Weights of a small GPT-style language model, trained from scratch on English Wikipedia.
Size: width 224, 4 heads of 64 (2 for keys and values), vocabulary 2048.
Training: a variant of Muon for these matrices, 663M tokens, 5056 steps.
Each number is 500 + 50 x the weight over its row's rms, rounded and kept within 0 to 999. Layers, rows and columns count from 0. Numbers have three digits each. The size before them is the row's rms in percent of the matrix's.

# layer 8 MLP gate, 768x224, rms 0.0748, rows 257-277, columns 0-223
097:504520536425458434490536459618524486495529541525625546506434544439484476486487506455468537548510518568547478470484453530546528448459546496523521487497544463516461484502475587494444535472406405545504529521528476513430616450565473522499524518470582442507485385552579488393467490520463444536508489557510500454512488409519601497565517533569521569529507525572607521511502409497464534509595486506521567471548538524502480421615462521506474525590477562391379451494504523413550477480516551523476415584480470484550547477520525621451427481472463419460640442530479487608541518409559523496480505496506379600558535525547475546553484477518575538462469452561475437529420509473534467489459
098:566424535485537482450497586483532586428462556450603397511550575427451513426512340570508513459455456565465446559423554540425495528463527455559593478439504546526475504476496484481526534513496521502414458499469494503449417457517495519575420519466501536493523468495490530481413452555492391459473524380514546481554499496570505461524466465574450490566457499517532474540518494551559557541524533579486402437484560516513535409484488536470454533523527425459422496521517471465595492458507535595557623591527503467507512498353440577450469628530554494463429487575446501566522505515509391481503463561528485552525447542466527501512532564514494577561429446554448454521530536517548526565538
100:509406565519530522546476442485502502423630542472525490519506518525505537447484529526557482577553509569493484549460547522492534632492455528513490522556477514423493447463576539462508477468505524494485482558491498470555534442526477613489557475501526432502572489570542465468478521385482479397534541428603490393441530390436552463578492605492501457529528567520558505494537499526442406436612477558521438482444468537535498497487508468595523443520393538450543550497450419432551469387437518440441436462493505471518472497501439532523545543471528396425448426539572524516504560504487476551451476521590503452517414485464543494498630464481482425466495540496555438491602577489434503412583
099:495423532498581475484553514500494531563460513417518440399452485458472484516529592497528451568477475508586426466509440521500475610459553491488576555442490449478513501644513604561504537544482539542433546466468513462495552560553504446488507481623488525485522477531413597571466474470498527501453405499448469491432504384396467569492504545498377456508549442597559500533540497505513477524535446485539362460524409481509515484476524451509505531506457455449513425476538499499546485586475516408398457546570421552545488480524531459537567517497430468472473461447546516577417492522547568489448558523453431452399483518543587500475493559509536593557574536386481476454494435458505422478510
101:448526319569529529534529548495518493472451414481530615503450518503525545498503450566557519506416566441459497519469549574441508526447495391486527470509522483413492526526527463467476503507554454544561552479425459452528511472489542462359539489504522513472574522479540504520485525410599518508551409438498481532498566546445527521477467532449533453504591521461497490503391483529456528583547487503465466546377459536503532461528463420502523550559440524524535550500369510429503545505620527502524471483496508487611499397478435556505539519540441509569477480385435486422547533536490577449492469486494507481607514567553444546469500456450474556492468700430492520430490504541511504496449
102:529372519540526557433377526504543487542464486547484536571530431578462468462554507527536510534450486510508537583494511497478513520528548457504518455507584525521521554442510569578392508503499531550588497506488509504641540505515443520461453498450440441537454420402416618526493446537485510512497416481554476494478511478466531458532616447531561513408543553458480500493575457470559514509569405529421507537493474434496513405427406504489541486497587459468389525525451371550483533477471553594464471543468493484482494476469473437536444428475536536381427495431467537543467509523526586473526508528481417536438507442492526484527577525483623442567495558504406508510505450563408444439457
098:371505546525464506532506477481510487435599539490609520459455575458574444396571492470508410477446471506472448512563431537429496594510452475442491567487510568514463537475510490436504531481611547481463474520511459518584528448570461557494447513445410546431517503456477492533486574432415508430489477545492601563495587495472409569537421496550457475504477402580569520483551509480538564580449513547452465383522451411449513484485463515593488411483488509523502427517579482470476532478494454538418486438505450400515540509467469515472502539478485473483355540555420417505577521515470481511487456480476456598473471534466543540478408516513434523628617502517474463484517467448472561536469
084:496422522487443451468428444415460506555506473488478512428476581502564530488485497522524547510480515528504514446543480555514398477478473491529596563528441508408563488520422496465549505485620451497532518529479498495571519382555469495534423627455545463484511528495492501483522463511536622534552532525498562433485496527502499552438417511452507378495441473472557521509571545452525494377552440489485515471478405497559523458471512491418424580431548632494419599509535474481518482508462556499494604515580475490466468417543532534571392475526507505447625484416549606583484516463483532419563430487537494470500527495525589552468513513507549459504496545531424486475606569543397569489456
099:460353476423536557524515474511513480530457535472504497551470518572483456431557451489458454592497564589509472470472459497527508510444450443472496506468455473548538539471465560551553481490539537574404528484450532466473567554497444480604507534535569480550475438487609538530548430464535438490480497464547628513463400493503506479356518447501541474529599481497426534464510614560451454514557557536552498510522456361430397478578483494413415549472530531427492501406543530569542477473494524498448490463522571547548459501503558442603593525459461504500572512469453557579376462532469496444566433525485466523538512466484509428579445503396501524505474520427491536425483456554529538555520
097:545540500638423551520403580496629524489547508535503451525476521494446482545452451517545468502382481562466525520538517477448372498520453453536452478469531482402495473488529456513544538601587345494466511548470578570466498559535508455501451554520547509542461515498550519427484522536509537416508434528516447444469425502468515384500591500515467542467560524538596582497526462488486379495464506473403515498380494519477478506436519470505448533547460464482544556443487510566617484449504506436494527581474537488587508540522454482528554504413414539387464527541476506422463444494529508583592510624484488544462524552508529570484506457560549505520425554512490535429507560505572539483462
104:456592548540519482430578487567521523446506447493455519510393612500420510593548556507571514494542497513478550455509435490573484551495551551511422508492468441486507520432440469490468568476590450524568466481509515480544494459477462499487502577519561540472562443542464556470551488521523383439481529461517505510551520485522484358560371382566463440505562506477502474440507457458500488541490508505518523449533518494465454515554542452549505433524476500528554541511446510577511482519469554572450493593507469520584493338494459461523561460431485434430455412496569474524528432419476505486495465511587456637523561422545411476545555454436547505539664500506536416599478460489535449492499
100:578456466599531535481500484535501458448525501482457484428485517415501412452449556567558518525458483530490480518459548547441469566447500491501493456464592506430436452444468541507411536499508461518531542520522596554552548554495510491550432441469508452548539477524544523521439542578506531513424474533526386459534418543534488516470475455456541443540542496539438577541508468499478534536537433528439531491485509519458342515452570438513533478451425415427516449547535456550486636461463453453408384507458469477625490573496510497517571493410481485523475528424528532518390500557458530505496554477532545470436450468527483579453514502417595465476533535426449635427401492505440471372549
084:573466580474515613454517563500481571345462533555461507605483562431583493536557477527521572485450452519480453606487569584603536437412597564520494493469506501446525452596532536441477479442477435427495528508590509499533572505574527538470498464536405519428584504457522524520504445510490444553567533467480462526509482500429482500474461481474575457453482495493465520475514513512476478430481533491504502517499510458521579467470437407511483493460452570457452505601594587496426518501551552527468542595566571482473537428517497620464444504576529406450526582543546517454473469547479432449498431494554507487472475478514569528534438567430593474491474465521498511498618456485444436442385
104:477562464414475474515598472401530552497576463497440460495554598502632557424542533525449459532466411518427481460560582459476482549512560488498502538394460538507580502525585519443603577427535522502572532433470509502582557516519526511459550395482475483493509627503515463503525575410534523535574473526549407479489471448549505537482513479482500387455468491428526522593544480586463580425549454509534527537449484446502450516487495506492505534439433523429557531504526537442525569537585487558457519427429451381470471477510468484458560481480524558379577480544512469506490455386569531557541482490454507490506454392515447483508631506495609559512451486479525523498531509525510488549512
101:459479469524443494445496511414544501576521383480556508487466580592444570578608485548476582562497478534493467440477399548608477535489550503487600513439514561577539481517493438500544600488593522497497489520431477472522446527472449571570473513600550462491444473365524500491523518569532471619533451497530520484518572527486526509492522500518421487474420504482534494457532618501467556492471525556456440451431525578485533459497439554592431496438566531619461461482591482478531535508466474483469525467446599552546540493559458526482518416427504471512584600506407447416576452486509519528504450619505554418536605486533509469548491494409501496536502530489487525506565511458445546484551
112:510491446541532501508473524474498402524491505509533480454485465452539566414555481463481504439544496447420430451510548567457446497487544499439478503511514519481508488442638465464497459526415480547505536551555467497475441535472545559438501558556442533437473482490494512506552461475459464659400426500502519634487527479488446476507387484492435502422456516400509444573463576523420400530470506492546589469482504576527526497486429444555615434455508626431430554450479582524458582542527584506473513506512467472518610548487512481474549397457494589572477462514476532484552574632515529405527504459454502484481537643517381502483500448540510471510424543464506453474537530508525527517500
092:510418539451483575521515466517424554416484445482512494531470380493483480472366425529594531476477505504468600521488488518533534449473562537441551498501569426551496528550392445602509555531505515492420458360560520456452445487537425550510487548449576587377410503524531520434456496511535523658472536445552508565558481529460469483417513594520502489495542456444483567480572541493539473448466514521517565539583467532520555537457572477468510493524487487535502467477417499553512509583558523524512495620600411492450501381525419416433418555556436489420516470490526501466519530526470489471577558524514444463449515509445468526487459516502436506542422524502446541515494463537507504399517
100:475506500579456437617523517551597431578523516498587413527466411530469421487521487534534502556494422459506483412509481370490595522415405421548437517453569534421536540488480493436508548508540452561484541542524579414472485544485552562583471508556525507475494595516502517553527499464518527579565463525576512485418492481539552587488479501421384489473503534467466422541450521422573513470618500535539440545431489465496463508367483477459531462512462500489513469573441462569506466564428544469493451465446466565554482596466572571488571502470523487483547528540566476530425475491514466588539557534485481494479496525535463458431478616427442476606531472462422503441520477553528534460456
104:555436543533494505517586419525505518412485565468638426465530532522549489541433501420465465479544510581490482515546521461423569530447457519491455527458462483482533525507544497424464424481540524430540445456415548493510524588486487472494538489504487481496501530465462506546376554569506509465539478517463496554481472502544429483481516502524487472415511495529481502452479567515428390391470455578553526417475566414472478529497460452495476584429510475461546422567453532573533454450471491566473439472493569544494438482485469494548521426445504509465412536436460403483602479548505457450410399418549490548393486475485537607504521435450412404437646606453466509436520581456509476451540
099:435404526548525502415556452500498563454534630464542505406470550500517537447409481561564457593535514443430495524561555432413522553493514480496488552441530539459511446503451469521481508417588564517466442517598534444525497469555572503488546482492530413535603503581428484533469555477463594523490399454552519458583557535573588486478569531516506502431533550498497379601517535541372557437488447458483473525579558529405501527523561511499440484485523400464452465434552512531406472516399499466488451543507482474510530454466504461457546445475591471579541541469577514517454510453655481536477457488501466500517482536554508465567484519426582513566466516506491599520518515493500450493504
099:538452518494439568464463543558407547346529490493492528403506535524460481520523480496525421482545479508507614587423452560475528539520514497475526535507517484506399421518488449493442577521466412547495542548510457409488505545498472534432564461556499495464442523624482500451525481557508561518503498507517525413500522462534427496455474545463509404367542572446476455518469471520517492543511461504527468504476598495543353555499503488501584551433475479496514438502588452523565517560485510476631442574467494536519413491417526426519522458505508503371523399559564513525437460471473533457454501539528491438381483571579454542533446423597544516597518520421565521534497541514524564556491
# layer 8 MLP up, 768x224, rms 0.0786, rows 257-277, columns 0-223
101:428565530470467509476547484433587598417448522425472448461492445602490477489482497518465522435481512537477469401527481491592434558466490494541482462429505464434572575607430542508536516390418491438440534469504559510511571510442382380471452457546528508455511432492522490496565447522460544468469515547494499446494527523503540523518466521530434506473494510544511516588541470469411502450455526492552427450437490506456503430538522494561433485520505490459513407438573411570560442562499530554501557411452565495512519489543477426591466539510434603463508492486408454480513403454521559493612522565484454531422509523470610409490566609569457461608509481459489513547496525425507432520444
103:442498422421447582460476446492446525454472524512483489514581568486450513561579457462474532362461455432526443487520488425520481504546416553500569514484576438536454536412432513496494521473469441534548567427496485518434474493495519477485483551474518526430511448489485542550505545532492472483425477496512520453434413605534554585568477548529420567587505439501532558463504474439505513611465496590579413544446610552466478529481529547603517470473452542556554476433514451543502513564488664524518562470567614538509489542563448446487486500469648564557519503445542512478526524575548484492551496483548532544458515554491472474420531417480457481472392550470564544535482396491447560533502
097:561502484437538436568563501457398582541460522522555413496447573528589470411504583535513453435502511453580541501435564493531519447404478395487570454547566509488452582473489559510468469531468521536502529400522508524580479512499494477527605502511437427478442481515530439449550474581527501525538471535470553451477564462528491548472449525553512451461559499424458504493410535549449534524565533586540510598459457461517564645443544395473543426452421525480567472444561529497452489528464486474541472473521393446502484499529481478463450546450485606549509557441543466519582418490504441513504492418573491540504475468485405496490470410478514538467523412453417446406538460439395541484431
102:495478455555487442509547440496497539502501485485573562596524501534403534550578585492482533439619454516497496500443521403558487503497531512537549436397568559423593461503563433520476476549548487461432505508406454569485514458523512516500508540485497531489450515427533510603494514575606423514577494650558479436500489471518505552484554495490538465549528472505486485390535532556534502602490514466455525469472560535526491544478490507387555568447554492546573561549522461515488502450488511366404523571499486548524467541488420449543500545523549504518470543392504560430511583407590572497480465438449515484572516465514509636487566562492534437634542453498509486529467425494465542449491
100:591482450507454525637470578499544392516475383456524505577477553388493461516490567484544547533445574478459558504354547492560572433502555487580493492544520499482492490485468521465502445519510657503532452565539481516497488558483447472575516527561567547553522509480423463450542413574494595452433425463515476513483488512490478493415501446504520461521562430431577494511532417499505499471500470496523460517437428455546557571524484473447562492521470561460508582534535452373479552571528570439453500454491583559522616536411515560432476506525506471446562505472490530631546524484463514448504507442500480449485509435493503503552540537535436487430501562613475517533376459481481523507445
100:451457486513519566428425575486499525468433563551445552513454551505608486455440442485471540524489460468528454443549512455451442405470467471458460565500549479471488522510587496459481409444487601443423472603403491481543531530594534540519452465555477403436432480497443548616472457524481513493498500425490495506551491500427452453513533457487610545525485402625487447504593434484587546567529536495498522417523539469577524546449557412562563486537483457480522528498500485464468544470567403517437541447491465529468516498561486525509490617545465621571591430466479480465395505432478527463512503475508495491417480392527569539513544472582447556428538516485507473563519501412481560437492
103:511431460384551671548536534507495504460491489509522502534590547506562490533535599489490472504559595454480534523556571441460479440423444591525499492455447453518565483562440462502450527500535535389504514490587499545526519411504510532486542513498428515571548534516438472429491457575533535568467545498480429575488539635529488577487569556437379494460564481513563505509515485481524541547465556494535564488549434525540448557535414493459563485436548502569508554516493523453535503493508465561560501422525652525561392544452539514560513542501497508477507403466472495476478461420550468572463471507492544435422529470449587522553528530436494430599479578532503476497543381483475532528583
088:512478413516532516505556531397504524521516552473446541499465556530529582518452529533478514437509526449497517421571582466547452512518432585476500469485501511520567482510475539587553495507456498557523490437480491498566421426482421581432557520465529547556395552425495509528522564490488587431373577387562535390600475536476418580444403525556429575434566456541492498524522472477439568528453552531450522560455478523526552572603522601513515503448454454427497509490546485559486525411516487550533523495538470500408536463505510568444495444414505528461548470466496522530555575458585484516446480424569453542448525471512449461435406516491447539436451476468466543479545368464489591483554
091:500513416559448555510523521448513559532490463541555499549510483507468532521477575464548439526559550464500417458532562403503493495520591493580470464463425586605521499566544488565505462617560545449508497417494553503396462440495532473481518446525499501530417509409508501505463466514534652563518538449472462497414488462457530453535510474434499429579430489443464553510560426515504472584463439446504540516429401531418468545495565505455446549439503593472514539453561462506454526483491612557512473488544416461494463486442477572496451511518492540455458480469486495448445420493529460484428509456628419553519557556454575575557485429479516459481355476520444541556507421424470503393514
099:529526427495564416605527515502452499462547498510484536558470509528522509362431522460580534411500489509512584532498599537553572467487463485539486556526495437516503414450537524542504514465442611484500511492460516579528496464515526511478471428476522566528471526562430526576500442549517543414564584471500507573478494414425466518456466403432583402548462563602437474531545532433419482562520497462495517513524573452453428507500453466441560510507440507490453382467466534438564594527507433485552495495514479452459466450488640525457494466447506318546490483547452542468466498568542416483489454498503410475462431502418549506496502598519443501485509392499472473552508448504480446596497
097:522528549528489503455507483442562550485559564553535489507484566537467536536489479526525465470432556438546483529356427489458534460568466475521477557449508517435470530528484511564470423598500441458479411540459544526449427528392509403513513504470477453459507457539462465511577476412416563522435504440430487394419526532476569515402548546462494498483484540475534504481511489508495497445517546571539652540601553491519472447457482538461442524480485557494380475571472555479521504508526530580473584589515526518481532481437541420629480533423476416546570470479471556477521559429416451579547541541431549530507571354491469533523463547568463542469565568515450498409564511464530493452547
101:407539510415459515553505500545495424459445501525499412507453553504541578511535551494506512550549572438481468489411532482484441482554439547439393495494511568534413519498580427492514511455469487447441462489518427517445476500575488510495592499501519516486510431445538580460533557478520535426418453644422484431516560507542448425537471606518643415456490467510521503517558463418374481485561437434535502475465515529479536440496529551510454499521438489382406496500484521441457502530583572482451388461438531552592465462517517508435656461438490544474398517493555552498532497585526499494563546505430508560463519481536486474535530493529536470448525451593562508547543426518504437502525
085:482444475502515489486471405520454533545426540505503480539600531476451419475446406450504517456538436555507519469446503591496569378538529535419477581601479431481484533530544456564460439486446516480472494511524439576521513509539475444425467561488543532447485582520514596511493458516455487495494618529631529568456435522436509562489449396531400566484554488475525624478550559464470521511527557502403463451498497488524506490535574505533498585427471583400534506508513494540461581602482503537443568490547583446508585482496463528448482469475476527482504394572471488495495499560492480487523485450628543385560469494457503498624513457464461421513471440543487519523563583506435557466434
100:453459475498479503447525478512542474576576568458508513537509632534517470577514508546508508544438515476464476467552473438565481539565527552551547509456534465503458435455471552561567474567502418465477488512505531390505409463503470519446479527509458495498584577512593500443473553411514491482492586452544515508462553478580541532384404421524460578521496463456501437458444518481561436532456544594412534480484543424565451509447471392456520477555430488518438537443595576526503495498462496414581540562521570575503524432519469448533489602455514477521562495498435483607461512549583462559565460636492490472600545570574489412440466506576445480447543453488542498502449547514497582470429
110:394512518484497506542454519531394440455479474423493475433582543461537440543403569359471544497527539454483527479463517463554586498617535607445530439512543518500502539452447495562456448389537470472499454493573464578494506516487357580578447464573476455546489455423479502514519516535547571460516538567548594566539493513488517495394524458526564529485456443515506403544493483349491521467468500453475404539480460520424484523536516470418551578479475463644529512537519399567519461624432540379507458504556518511540457525565479505454479518449563546498473494518490450500418459516554505541481496489476488487511434459496466555479425446480501582568457491525520474521530540529467521481553
110:626522470489454500548535422548495440534501438528503542522466510535494441403497517495476500517465373551510481481573499497398455533504565525460588466519579546478491503554464448481519529532542525578498531550468522515481575609541590577567481529532443537511460524470525533501489359582491440572426574500594624554500448476570479480529471543528401437490506560541569501486562526545571402499445461577486528442516492608486555561499441417530445534418544592616506545500521445561463555488439494428455533554490495481475547506600462475551549504473542538472432483500536551563529450516441511521440537562508419510473525512440440553535546482553490461497423542430501508490516485649574506498515
093:565479459495452465450504549445529514555562437518473480584534552465529539510501566445478535500465460541505503555535496498548507615485428492500471512504413519455504469482542525465488446498437464543440525526496448528589539477412525456458544467541340440530630528516534487546466415447383495476487463532455534565430526539535500520467530453558484538477492557560539495481429532415506497575613520469456412546507501495473504572496465476491459485530521499523506587501608509522484574499482469438433436493471502500503528581545594490548569448630626480481430524569512465462485500411494528439439413519459597496529493504564555392511545526486546448448560620492579471544571572391458588542455
097:529519541487534506531565470502404533451476486548465511503561415465493444494542460512414480508430540453512559545548512490418559472596438445465552522527611414423489528483480459559515562439484468445553515440559476524621544545578527426499487518517537453467527443452550475517478442519461471509469518515458501492599539498403462571519459432510540513566479467541383417513621500509541521506471471475548530468578532503494514377537439483550494542519475533550518585474505427560479631517502541470484464527572506422484430506460565497538548389503481473477409568397456531466544520404558473581453479408472482475426473514570375564533384544449485478504540461550428556522444513532440448530470
101:443537488505499551528617456510532347491492587464576491525418538454494488495374470459437527475572483579481555513479492426506507568538454597523471583484517554433516515428482432457397493418522560498539515529495533520479427546575531451475441476511535404399549530485498584454483494584550460499482557449473539458550513578474451545502590449507506439515551552575488457534505545457492534439452518435459535535554430460581570546560537520576494516503468464478473507517477531497551554488538405486544568550460510536535457537495443481391464405535535487503532554470417460467612474429487540415539473526557444569467498538503401515489431489451492518496586605511483401534481471414497496474385
102:516459522524449470546541539467437586615553510573428523465418474524542466509550391556535533404482601462542501410500523461551386495515501533544519428495580555458502496473538509500585508539454414470503505543435533480516531464526404480608586556495474528506444513581383517567530487485492474443496591460494564438531457448545472526577524507498431497523431503478619552505535475509544507603547472425575559463534542491427522461523559466595490501518431555458567485509478499438586508526378475456442552510475451455393510504472545518482413535556507508523451591538510509408386642480468575490507491536559457460508548530508551528472486496463530455497453513556446457429508474522547445535544
101:458462482573462424492446517457449486522480519501597494530469427506484532495537554531405506539535481494578405472504493515543444528482461539551551533488435518417581540426518495456514484504491470465469528558420512511531460443458576429555441401471450455634524470389494461524573476460513444532482487530569521507488506512471483546535539513533526508518490490524441539576453439447572448482485623528461598462448408573489576539535410422508417546547518483538518511552454392497479611441591543452564572424541531522488495584525489392415406498411518466525430581552490465429518556542542527511457498496558429555505567551488592522481523481519430451488590538587511496558455482488482441398460
# layer 8 MLP down (transposed), 768x224, rms 0.0734, rows 257-277, columns 0-223
106:534396480564560461397539491479514486456523489485389551456469542544499475491484441551476492486562570476484523492412568474511480531587565484587533504468482461497516518582475475496429534510525536519405509474552534473493530534488545490433476403507426523531564502559346427488477581472480571437508416583537551540500488528615509500446444464511520491466433527478541444509467465513469567494549549549447600528490455533514403450480586516466495484507446513454517635496538384524521503537512645515474553478551565435602519631470410524466544516564495524492552473448580499510484504508500416519518566465480613478595547591480476528428435528537547486462448452524550498432523547493542407490523
097:433536432521505525467504452459555552501525515557432466534538512512475515510519531548491492425378532480561427576528493499560463380467568459529509357463498512564484514477467474493416500546626513522482572512455555464511459521508513494474465547417518447479491503609605435496523561555496434481454441418533442539521509390489551496456616502447422430488446554640505504525532533475577463420562506489467574419574550503556599518466474461509484396600420387571544548428492440553565537516425492514561498546446493460464544507532542546411465446452485466523460497500465509435566531413536502461577431446527471531502491497540488560493486521542402452491451479479518455521405524490483478469475
100:478531507565535498478486454613510483493513378497515483461486548433540539491538543457491521464494433531461559517507449496520558455453551507602537498518502587509500378543438523466502487471494487436540564558562510506452598516513565565483477497490471490547469545479468542504563423487527459553535520521480460483457478556463552567445455488518473416565398553632465415528536385474376457538461439436569501422478514518503541391548602484580433469591516438486446504606578499539546534455504507507515460476473562545432531452510620551382520456497514525519456490479541403492490477437450509472444567544426496547479487510478528460483486616470492576587549579553512466539430573512461497614541
099:483492561509451522478426535521455603476575498556561480490633421522571533446532536415571460499369511476611388475433454419552490526495407506363498486423467519566440489457456486574416441482456487424551445519553488458530482525530525586426528546476447471498516545518523436467479486535493427534536503468567506426553440447420596572556477533563448543544537502451462527416385539478510571442503484506464530631512466543477437494471495575451522476510525519569537469497533508488514445433546486435556472462442516489526604579511511475516480528490473554444591435560476439516563508574483470493436515485488447495441503507463436443473460486551461449516576527500507565538518435512597421471545
098:468486503444500550465388459518481509436534460554582522385502508571572495510478489452507388460561455425582522436561489499538589452530453465547524452525558495606535464539439558514533515510487496489545543491507503550512485516510485488448497484514514491472496466569459501591471577518486452423476559490510484435440578524521497468552420461524619432589434470530529456556549475449418553511556446568515489514523549468493554571535427485530575487417491536540492360511539617544486498520386500527511468446443395490427577518550561426538463491517524546596547486483448535490496519580425450524489448462505442449422548376443437461592453531531547496479414551444425601557538484546521497534452
106:481390456503494479518506491443522443457521577471531399489455446446422515483605513535329455516446493598517478419497460445535496538463480527379513508489540470404514526396391563463471497486443616451516484515573532493502473517472472496488526475497465525530526458486584488506440563452528524421492390622487475497521481477510527441522484559435530539541506514470579550490456549567463534524496498580457425601450537416432439424487482490486499464450442552476610424422544578456518581444527565505441492508503387528469529497456452477477446540556452394605448511551522423504470508481619509473559454456544439571581523551468443506500499461501497487498531527477476440485434471507501458531460
110:485491474473418515568502524506460517511479510568545435619510553590547514452491469401391495566427494476501507520445482463497554443501461544449543584484420546557526519360474459600489497416504416516495471523553561531546564505558486492528447545479486544584409574513445583461409579490553612431516511551479494465537530441565481495527452521401506576539419479571549527497508529486498441524558522482540576457448520482513480457559584427458530460424479499483430549525576549479491570507392495521490473447425584500464507525442496492490541509437498474492546568494454519406549503472569534566454597422483604531464507516516513469559475356473520511508390394426465501475520509464454509482531
092:461507471484453478541659430552520497518501515494505479468552518414492467493595536514437558550448487467598470522442509520559579458472526427538461536522498487519483534573518461516560466596580547536444488493500508478472511570521554483521483490548522454479491439547513527509534359514433442500518412472507550384425581540443507402498505433493472525524474465516483555466562448545447557470604478444499462416620536457461497488431543442462561535474415511542451446470482533477479489495511429486400471458495519512522502548513412482529503439476534481538432588473448513510491499490431544540617518505455608562607456630467533532556520456433468531638591529531468566616449532530443464475477
098:474426508508573455456507506431437549583455481520452566409417491479580520531520529536469483478439495469520447497449501414642425558538475527502542459476507516509496442560556467510512534539497469438516489538582428526436465465444502555404600599481489517515485565498445489516472538543414497437493462449485524498543537465487474490518514470486460435551446574558487592511468452447507513486474495541480496506438541601501537598424464377524639525465480453434420480585530444464541509514479558460512467539458481462546528477578588453549536449681532481548581514411512575478516525422666524517526444493478513484497478579482542455473428542476461546492461542508571458491607533516563491538480
099:613508441515421475551560502466536564439475462465563565557533502512574504455494466495474510527395459419506559566398442540572480541515508480503522513446454409584423459463503561524494517478455593593526494493602442464428462513520458411436441440389512496510529524477465498578559453556464531611516499536515523553492432537411507519457542591460553562523496544447511520478347468463601479458438459507447432553533512422457504431564513557482479452465453539431468537482470598461502464416536548478431502517444430540485592519547521496460605501484599473534423487401572517536487457560462507502511461527529541461408525444550468449529405461472554509511473519439494466558532468549504488554490
093:446525530487591380466450546554461538519563419603473450508460487455587507421473507496452506577537504469480452497643508448487518423487434488481454538594462473499516548491467472593516395448522490576429624471524568380525476557467467508478428389482433536485494564514418472476593489442535434511462507473491446503470473537508468419538504410574478512468440444464443479461494401384370480520445589519471507528391485437416485433433495483491475481438465442559517512548555535601523546485521536534478465438539520493547456501487501471486467509467456496538427469608461530524496514510495473518446411441556509421476456549496491497452503472554518522404428512559473477463447547563460536553513
096:533445507639499486490522475490520596476521497613492491505475480476505515557457475469577491454399398504412529498528472497474576496437458506442584545482509468525554441457583535526472492467566522503570507494545483464505459518439483479483401489459463513570581476560464469520467507554422462493533506409443541536487475538466504473510451479468474572580467485535417528495502450600486438543504485490498519520583416485423564519505549560541467453540572590574492552521534405511472494527503575474547561473479432494479528410519552522509438480573561627463551554433451441563499520487484495433452456471393436421404437552490598382543503584469454430485578533480503517660478542558437512444527
104:496578470518498426481524518538510408490510491558486519367403503555533575465481538512496456496489638521495509508561509482514512546445503502582548521438546473470489433408447481578541536534481443514482547528411580512526425567505538433538491526511495484557502407467564499537512526466502561561433384391442567487569534553605496506493515496515443468470421470547455405597463476489521524483603439554504555475520522510467482538522553586525498539556448421521559461494485482529497368443567445490494450565468368541472466525407510433549446504481452500549495562462532434519497509512463433533546577527439556584511515492517399472434572511591469536443521475393504500420486451430554509542573
092:558510507568530544493601479585502522573480558476503508438527412517438543469465497478522435417547520405551484481454525521532546539592502444431531449466465565583592485480485535492454467451529538472498497479594477464496538556543533412434552540554499500495591494544471448443402532682339429479490508482524501415568464431442555469543531562460452567511496512503561562445486551541533496493458483439529467526492484636504571544517503499457491535475471537552567493482528424459453550500494493492506566532528413545449546579497534544529512512557467496483507491469501549425510406480406508483446545489503540424406431426475484411467436490441420450532493603526477507528544544405477451496614
102:529589520592434473496493405570484426552439436573490512588452536498493501598503540444574462520502507535477487480499500517490531437457485558452437554503491525555478479464534551548513474550414426534525578549501504528585602537436439455562444474515585501615492531503603524513514493515491456503476483418517512614514476427427527508540459501580453469462559440487516517538482529504454551515419369582430560394466483541527463460462495543546537480494528471463532600455449485499484609479421493441560481549587471542499483434503541521504478532579486563435546533448517546485581558551480508472552471449487431478480415398384577394507493495430438557461494494506466512538469475567483625442446
103:456506426458538573479438578447540479508443504503506417510465534453487470550512438546522493469541518493474451464522475464461531390421504446498516525554605476464582521455461459451488505582432497487430594416544509493523478590469473533483508508472481426481482486433469505499513611513428465368526536538561498568477475511485417454498607474418470494438479437482483482360451471487485510463568523561574506448505508454548527608557495438534497493548513505537466549600546542513482558428552451512532471468471429509514498595504497500511484514475539589656443456484693463448499453504503467438497507537547509515436556556502441438551458488560616469509398491559493531533506528435541518614526
116:438462516507525580570546468564408528454472507474482511546486374503474451481427519547516520467514504484505566484465474474465538395452578548452550519460585469557528506508405447695537535550558566458467395417547557494426448490559476554568477545461589588463385502500513545472528537543561530565469520518558513533551414509473450528519464544472564446489483408463475550499532513512527447434439478539554615470543535541559538414460535513494510521503478500525506428469399506534519510527516529583559523556555505504485505401488357443458416572476362540496532524498452488479451462534510432568591599511536436508542512501514500525498465490512469496544446500495403514452465465561515479443527
106:560529544516475416507545495494517501501427370474468463538443549464507318487483443458485567484628428537441519555593520496525522395503448435441426464510516535477494464516439487620558481447519486579569524543487463515478481481461576477471479466566509556487415557490430491583438535508505493505478629549509460568541479581499567435622397476575453485434462491539483471591485539420480475517534451513454513449526533518503506478488499507455438477554475546423412480600477438449459520520477505499508494411509615461472512526477527460556528446349552481559484556389471428461480445534499521440561526493494460491511486577478481546492563416539540463487523556508491579514553489476542474513446
098:571486410471453514515479468525481522527468422451449505492527462497506561562503471492462476460402593515415472519573601461473443504532503528501497516536508506466500490558507480495510513550494465494527453517490414484508567491457498564560464456474449487576521331542489525613536539460465589486502426490527450453493563395396500503548454537493480525503579509482508555448462405615490500486501496497554456417548535566462428474447471489464417458444551567444458404431474511618480557462468594535613492625460511477464424487476459452524536600526550528466547421507536522459523460510553466486492515566489589464568518447442567573500548492596575487480529487457595455409522419482454444409547
097:548473541416508453510546514499468367466462422438532488589478530543449410486503514580410447464580561509453595499504464532497585402530537525543482437533430509479438528555453470600492367537575535444502505473537590501540465565549538501568556476517474506414505644443550452468560493503603468442504491504437524512503488502563520458522521555510531462532488551558406389510515496475544526515645512458468517576475477601512468535530553428478538384544500547556494514457381469469502563525339476429494513550520519505549501572503441519487488509421542439559522491509527472481573496494405501481535439471497503553437481519472481508481589486502515422511526501492526470479539523592515571517546
099:541454482467462481518457495526413581486484500468495520518479545512445414565479535442530457439432479543515500503564573493493541409474485540467490523505500408501497495520578441431570451440573510603534466524523507435381536554633584508519514508411465534511605513501483529434527461429567540526419525591446445554435577474484461631476530453502459533534540522459504511489530485482583504418506356533472462550514520401460389479502476463439551594480435535457495497411485531428477509496567482383498487570493454517497572486478486525487508520502582562540518462362533530446545475569478472535492421592523521566391484508464459576475453456487482581501500448473547560539562502527512503570574